config = dict(
    n_layer=11,
    d_model=1024,
    n_head=16,
    n_kv_head=16,
    head_dim=64,
    d_mlp=2752,
    vocab_size=32000,
    activation='swiglu',
    norm='rmsnorm',
    norm_place='out',
    norm_eps=1e-06,
    positions='rope',
    rope_base=10000.0,
    rope_fraction=1.0,
    qk_norm=True,
    attn_scale=0.125,
    bias='none',
    tie_embeddings=False,
    parallel_block=False,
    init='normal',
    init_std_qkv=0.0209,
    init_std_o=0.00446,
    init_std_up=0.0209,
    init_std_down=0.00446,
    init_out_by_depth=True,
    optimizer='adamw',
    lr=0.00062,
    beta1=0.9,
    beta2=0.95,
    weight_decay=0.32,
    lr_head=0.00532,
    warmup_steps=280,
    schedule='wsd',
    decay_fraction=1.0,
    decay_shape='linear',
    final_lr_fraction=0.05,
    batch_tokens=131072,
    seq_len=512,
    doc_mask=False,
    z_loss=0.0001,
    train_tokens=872600000,
    steps=6658,
    dataset='wikipedia_en',
)
Each number is 500 + 40 x the weight over its row's rms, rounded and kept within 0 to 999. Layers, rows and columns count from 0. Numbers have three digits each. The size before them is the row's rms in percent of the matrix's.

# layer 4 MLP gate, 2752x1024, rms 0.0216, rows 855-888, columns 384-447
102:489545444485491550534515497505570537478466515523577514583480529502496415558569601455525495451525458536560440513516506484504481462455612500524437474463476500462479546518480501455512501516495449
100:441495463511545514429476464547536526465531439576445549472466478506496512506439493495465521507533436490502478485464490481449555443526488452486473503472521474419501494485561459420527436518474466
102:513496485515522564485515442449549551581412517531520572518556501404557526518407565560484462480494500535509509560526552523531519489521577512476524498510483448448481495555437510495412509498487480
099:510470571564495525573519549467508517475513513524439467528501540464535526489466605483492517495416538568526456473472615459535501525473476469401524546434518439513507491496459496460467525429556567
099:474563429483554458503440552535515510489418496517494470490568431494496494485553504417544503482433519519558469511477418462515420508483477502470525464525520471533474575558525551525454482508539453
098:493454499397463549505478467400516526483472532533475510527480420469513594604528462507433599586482489580540539493478497523473549488482404451468455497517553416521520613520473496543572516454539555
100:510529482494554406447485425524452531473510542474512439563492521472513515538430555493513543503491516543478537552542506471469458575478492497417457484430525475441487504499440497496484526387507484
098:483491468410511556525500562486571547545508495461548478479485615510425493523544476504527468566457547470501522522557502493530494519523401471480494524525547503506555516530501512509505450466512433
102:537514469488541455585454463462495468509450508535500525488478582485551461536449542503520491448464483467486437463487525523487516558486552474484496506433498502497471507542487512468526506483541563
100:530500361512498479474432487484467520507537504543579498579579551436496481486540454523499508536502532582526574520479420447524548475478524469492464486480588525488517524523520463514486500507451490
104:455574502520549497458453549542590538505545570535523508483468479482529506550457476409531483494439565526508490490474514469492537473572484510511539479536467437475512519518464482424533484443511475
101:552418471545561448563534494505542491502474535461461501488520503524413466442468479469490523465464579506477497538433466507428479529511477476504570478447510438473504536504504417534558528436493490
102:485420426548540469470472484516563498485504566490467406473600470548464508517451529471495461542464495480546556563457548512443505441469542458475494490493545533385479532489472410488519507487440478
103:559474446492535596539378497474519470559451566437454447517503549525509488485523507465530439467494470419493546538494570491532540503571557478504469513504514463501478446515475448439550502484495497
100:470497511522540454522516468508533500458391488529497494540509488492496507606516536490503458518428544494473504506514560446454527521535506482465483440497516429481515467413524430497518402447466466
103:545477429498561463498435541509520500464540480497486465519429547446490507431504507480471540580406480505512453462433464528469543458487508432466476486455457421433495449507472563438487466477471526
095:525453523473542554542476563539509506454461567501499510498483520457551500498568432500469510470540548479501491473483480514473548451542454519514437481450438516532534545535536524482467459458528443
099:583479437505540568468463464406468431558525496505481571506564532495492510456486447452489553454496452533481511465491416470502485558488546478454476491518536478465504464522512466506496543555468511
103:487562450474523491486515502475567510446528562509529504551542527476482489459479542483518544401493495512515508542441528511481494541536458562498515514527561528497547508467487531459494455435511527
100:513511442524544489560524481526520515610498512436522507524512551477542422586553466493496548512490547541464487483496497504501528476496447520494530467473498436513527544505505573481568465467548551
099:500441454495530537435521517512513427510510526486454487490461444479408509501474459509450492464478478470500465482479448503512508571504533531470445453467568543500491502477487457514506466436595482
100:438557503526550509457521561463492503499473598436538491541551533532482539505508494481524511417499541493512571520433483497472525488491453564537508493475511427515489532570413494474463490416505474
099:503439487477525517472461488516457470532512573473483466455463469479486492462530456582420451538491453523606605531481530470509463549455511492425561493570552456478470440491564484539511518437506539
102:553460456494495522522525532466497484473465505539499518530474540456552448505536470512478554420509535430510514532514489434450527490426462483494537520458502457507477478492492505506435448513430496
101:503485480490536540458504470461504485506464540507439406492448543527465530450530466475379424430465498540494504476486535425550445480565478492455472543482417499501464505515485401495510501496489453
100:486558469544474492554459550528459476496442507449518495474443464509536489488539464438512501506476495495557476513542482521454495476554536446508517486635475476531493463458518524465544486387542487
103:558482478473602428506418511473503529562506491472444518469461449457455486552527499518456494493519529519492430460458466502434483470473491495433491442512537447548450515465481471560499465436493549
100:559560471541500497521429444531458476503428421472523497462547526460490479569559475450456519493500554533518500505538502552520554528539544466474486470531551521479495477488499465531491539567498451
102:541489514525578476525500528522536506540483536456466500467495550447528556458482471463490509425464580532553580572449498518551534469526491478520501580502511491488478531439526484516464487555491542
095:483478528433531493472447450486568489478495590530509499578483497498426501469473508448549475538466531542574545485422514495480559485511473447545507506498512496503503523534463441503500476580579517
099:453476513505494557474420583414508482589512573572508505453465493449533454548482474633449487494546537563515516515512444494460531479520492505515497477417569517539500511515499513582561466449470529
098:542556434518521564452483503434483640458492461510470497520445527477521504545550451541493491500510501535580545417406565530524484555546553525564478557493500485437415475487495579528487526516490441
096:455529453512508593556450561476471494546483497513413453517529554519585456541578487503505482473480465549556538515534536477540492437529518456486460467530528478576377499509553488512477539501487533
097:504486538470455524487468483505508532507465529568554495467577485490515502481534571537482486477476524498467524495564586533461494497505432513456502503517467496530499459538427499493504487563452400
# layer 4 MLP up, 2752x1024, rms 0.0222, rows 855-887, columns 384-447
100:498539534438417504561441589496522490490542598589472552466443500446544529488504446565482502554566543483465466469452494489471532515442475480453552536554538500536554528450444488544479429501463537
099:452591508527441507456494513498457498526538488484525471497506470462469466513506518453499541530480530484498486485524487541444534513545537502478492513461477495500490505433560457557490511577538477
100:524530508565521461506499461544489504457545531491520503465570513425524427429484464476519528489498562517492537529455539466517474487490480485529457461534556504527539444446536484495509509535504534
100:543535543505490576509468535520523496565485493459439439502466490532443546489477444515508508469469538479489544523434480507453550552539447591466473481450459479530575436473504528539484576491519583
097:485459404518504584456519480480462443521538554579485483501485440478584459533470586563483528535478484511513478457483553508479556467491526488493504420465518499462518417523530557508507575499583557
102:560503523513449550470510491476476515449485524535557552505486542570542395490548464575479444504517544493569514504455477548512497592495553522506468436479437461499483441513472519494509549512531493
103:443390515446522559500457459456495483491470417481491478496443451484503479573500507522482510554500455520515472506560489519527466491498495507454511488487522487505440529553556429523514514504459582
099:455551490525499503496484536494528511480448512491507546456499440501479473526444514524493455442546468513500521524510534567502563467489455464479520456550498585531512547484593475498548491479490525
101:484499483519514464513510518557471464459601570504526572495496488526525476484500576476480496570473510497542470504520514467498513436479516574449450544504500513501546506488451486377570509497493525
098:512484456471511504545531506455458542490547422528564457444579488452432503484542472561530529519496481504538469525468502424504435479531469473576520541469474482481524545501471455525574485504474558
102:468481558525521510532467506486539528479510529517513536519555545470518533555456489547567552456539531656508529435502440531494526484424487473528553467520480543522508540475498454469509493469505496
098:497469495532484590506489534448522412497516484551487454489528491542527572540505514494492523505499497489520509544575539558529524458511481521476505577496588500444454443545495481453538520468520547
101:570453498465524540524505511476494540521455560407523421508479470519509463497506461506514491510507444523445532511460483510498503478472547463527561467521570472505493521518516488531467483428537483
106:487521542394526589500514506536504547511596436484548437560526475450537510534543409465490513505538502550532512489553410526542518519536451556454500534540451523478471542544520506467490512515507532
100:520445454474490464579497531513536503531459469490478518479501516532487545533383575468546526496450523495496520554478525445496494488513529509544528561541508546590481487470561502490486466463524489
106:466555497490434560565557487437490519475541530513468449525509499443532537457468488497496546468643496486456533572487462507558493520562469491537542520532459539522436469493504466486512515453496485
091:544588525498465479543535505498422504479488550547501519471482558582520550522459550533461544508513508504477440464412511495544468483471471537469539459487516513533491476441562538450506486466477542
103:480532453527577421476519476494511438462493475432452422499501516556483489511516431506463520521451584574539498460451531549510589495544546538555518531468467493563519496478504508541501445487502507
101:481527491508580503546510508502399488478383525454498489514479519581508509463554548408516510426485546522508485416578474551530419454487501543444477469493543595529495504420483525458568509466551545
103:543551537579470486472512562471511569504505524527503434413509468478475452519580488558492453487472519477539501529481554541495519500427494534524532495479452509578503500474509522547501525524503534
097:503502527522516490521513432500525457497463466448466533432439466560512424552573502497386502494547510443575530445497510488474470384528422488482450508499479473548505543481544509480560473589502460
102:489522503551538535449505484434465510559477523450478504428482554486483504540529496508494493470478492491509583519518502516492521480522516458465512491473468508435497592464544532479555519464615492
097:633419507520573532521454508525488533452532443547562498532513527514530538521462472474543504428545518492506454561537536549486488418563427543452482475532590463513505513454553488480450442442443485
100:493602543494527494485499513516511431482566571482537571514505525536466476489512449477453458531486557472532488488499532435528439466473483519478552590478468530479461482507480497498528497447483472
100:427505594479525480543562513476473547538482464501589457475440476491499543529433482469547569512494501449489511549484486469516447390461467513454547515501548498479503518498567491496593471492463495
102:453514485533501497469535454503529458427533471481473496526394483533432568474517522526391513450520500516542562439535535500539482510473474555526507476450519538542512558534438544557470552490502461
102:493530562552576450497422551427479562512475542558413534469478556485541477476531486519443496506494496485518484466491527506491473576471495421455496527528516478497462526525427489540437490479528556
105:503506503469502459525518535497520537435466529508524545481523515487509433491455510521454473484461561503501500402389480513477513478481550504554520491513478497459404559531510529475472512504469476
104:590490451516498512468487559500508499563441602451532458446469557497473576484523485458469467510535454527518477501485456455515492512441486468475526487505491459454477408522524503538555565500537456
094:487524542490516460468555545448536510496444497508520513477522535498545474515519529477549553561428521492602457486473430412432482448485490454512479474562575417469480538438539519505481455512464473
101:483530489416462500506435474491512455508488572567521482484520474527496456476537543548482463573448471600523533498479455404525456488534535509474474530414456486549422524484465538537464500476476401
102:544522465485510465534567493567563437581461451539437560454548452534512508518432479521500513459517504450552499570410502501532543426538530491513431528521439494470485493550539514525442519575517475
096:403507535435525541514479533538529538515444514518473512509514496520525450459489489483483520508484584480455438516468515516488535441539494529509452536562450492561508493428480491499443448489528529
# layer 4 MLP down (transposed), 2752x1024, rms 0.0193, rows 855-887, columns 384-447
103:533489535459449451473505549550560522541471525469460567416528466515535538513478489472493515551541523447492575515501526569412451495515451518472421569466521544524502581533514557506477469487482434
100:519510550474503511449557488535452501489470512475516498508530552459465542458516427510554529443465608535555489518495529527629544517538418500553509496590482427549489502540529531484492490492472505
103:486511494513512537450526447557487518537566483509506501496467585533566516489484456508411484523409492533518427427499492507491531497413467517519544554553483508516502557542450551506472524541524480
099:522458462486514477464495539502519464454527456506471565552571510538558543516479505557492437484576566568498463588494508520490506473491473472524494578407495489466527502505504498527470541524459555
097:543498479511527539560453516515506454514523508518501455518483475489503416480456521506541476490575512464503517504493509542501529555452543541444501534529476438501528527523561506460415500495526529
103:469422437453517521433449520514507501481439445549508487462510521531547538472524476441359470528468483534531453422464544612467483510554444482483472517539551483532492500468482474467484436489535495
102:513530455508494417444501465525447495509468591465509480446490482502421476514502541526420466487529514498476441503482409566486442538527554485478474521436517457485563470508432446471520496506514478
101:493458572569472513524493454475497488545510489473586536541497507465482482547427515515570504487446501503472477448470530548550573425584525442457523519498483493484500491500518475534545541530466455
100:507520557513484527474508467480523419567497516504492444441576497445512439483568490483488544506493549506447472498460424524499501515525435539530498511508483490476480540526482472444500451488573522
100:449455438495478583526520563519488537450475529552446467491445502505525548441456540539543474417487537522494458539461456517505508477536549533578482527502503527471464466418504496520432522552514458
104:537477522557534465560545462458467440530477478462519463467480492502555505516529517487562481551463539495503504482529508564494534500451437500440496490494506481528444553464511514480483506496469550
100:485499468479530580444559437494442525510496573470513526510440505505460391479506486457460460551469518468523480526429459557547513491505566471504492452468558475460531566484489474548506515525513467
102:510487492444521509511459501494545478480496450449506524485518478577567421421509464438471497503528493460538512518566466497505448512552500480487515441484518491479457508552520380487482528486450518
109:494515529527570516551504517513428464542469554527493545454501494520478499512542482548463470488542512486495423442492545517488509496531496530488492472503472548432543395547472528431512493464582525
101:567518440467470561445509525499421514490424508404519471400501430462476477586465540500436506524575510474445466465485484513530548516500399486506531531506445458500530569515496446477549500508485492
099:493459531485511505568422496432465434460455463470515468496484483519543562508534509525539467481455503492567446478497489524472437579509506520528533456431498563402492521510461484462481530408529546
092:453509455516541487421498450424512500433554444539530515504492527469548513457542444518510460533578426489607443489500483439474528518520500473489496511535449492439507515534485511451481540473501444
102:463521517506537496471504495535473499514484494455487571441515484528531425469536540602500498522537548543571415485500459450483543507532509457462491462495527555451479530510458416492452526487556462
102:433554471579472480417481494521483499507570528469512496498561482471494500475465483582522496508408472450548549537535484454456574453496487536452494494604579436489503482561497489455504502557444488
100:485517487528480508521533525550461481555456489527494414548572498457483537464461454448487479494543523499503434469541526547532480556488480479508569520483468549523493576496509491494501558552536539
100:462530506531559456516511534462511558545528499544577501486495529554487538520517431507472478524489500537514465557470540493519445483537447504456538438529500461491491460510499511549554489532511541
099:495475524534551416480560523471445543483524511545522538408426503536452455494485532415543514526593477503481500520522471416461478488528468459500518454470488494489435477437495508494487499458502511
097:424495480515586534544503503532554467582486525466454450495471506520411494440444544456476487472554503463498520486486489560529538541552512521512528533418503473499520465601503508521581449507484458
101:536505496490480507472442580495547559440544505514482536534527485503548528495371398444566508444537526438565479488513537536474565517455508529525583504540446489381545517442479536467507456533486538
103:491427500486536485495569515486466512400412531492508487462522476499566525500462509487489499486501504529567474588534443468486534519509579496508465524478573525497476477413518489541503483496529550
102:475496487523497510519477485603540561528508434492492526566450426459505556546468443505462499581438499501559455458534514563536538371516547525604546518574521546536509572441530548545471544463579507
100:509531519552481469519622501495558482487533468462465561519467534513526570466482578531540482516539513519500516515566491481495443624485554467548541474540501517491547557591535493538545502455454490
100:501445539453508504583447511495506523416468508470477532484506507540577491408555470557452446453482479481524540521534540537469469520544457491473543500516589484517508500551472431544438528484471480
103:550475407526430561596486466572469523526451499503510556452521501509556503577553461490491528446432516584511533476577493524464535484514515546495448499529468457459479526472576473506427497496564523
093:477376533513480460543568456443560491484457565504428521508480469479486476528527466529538524505511511499481456488526438553505526557535502447587486464561476516451497497580555572510507427538405533
100:497432525427541523432513485502464519489472454533578481423508488548598397557559505533517464519558510534501551527516547536454545472477522542492501497415513484537577448500404563401485569458442507
101:524477550552556524550503511517506477531495519467549477501475478511481459433470512528504508442531496564459460482461468523533538520440513472518568491467509478549577578512525505499498470571504509
097:486522528499547461509481412418533560539534558581498442504466458464524498432460497578533494469544513511529511410464477538514560556485541473458511508488506469488468477539510465529468523456477541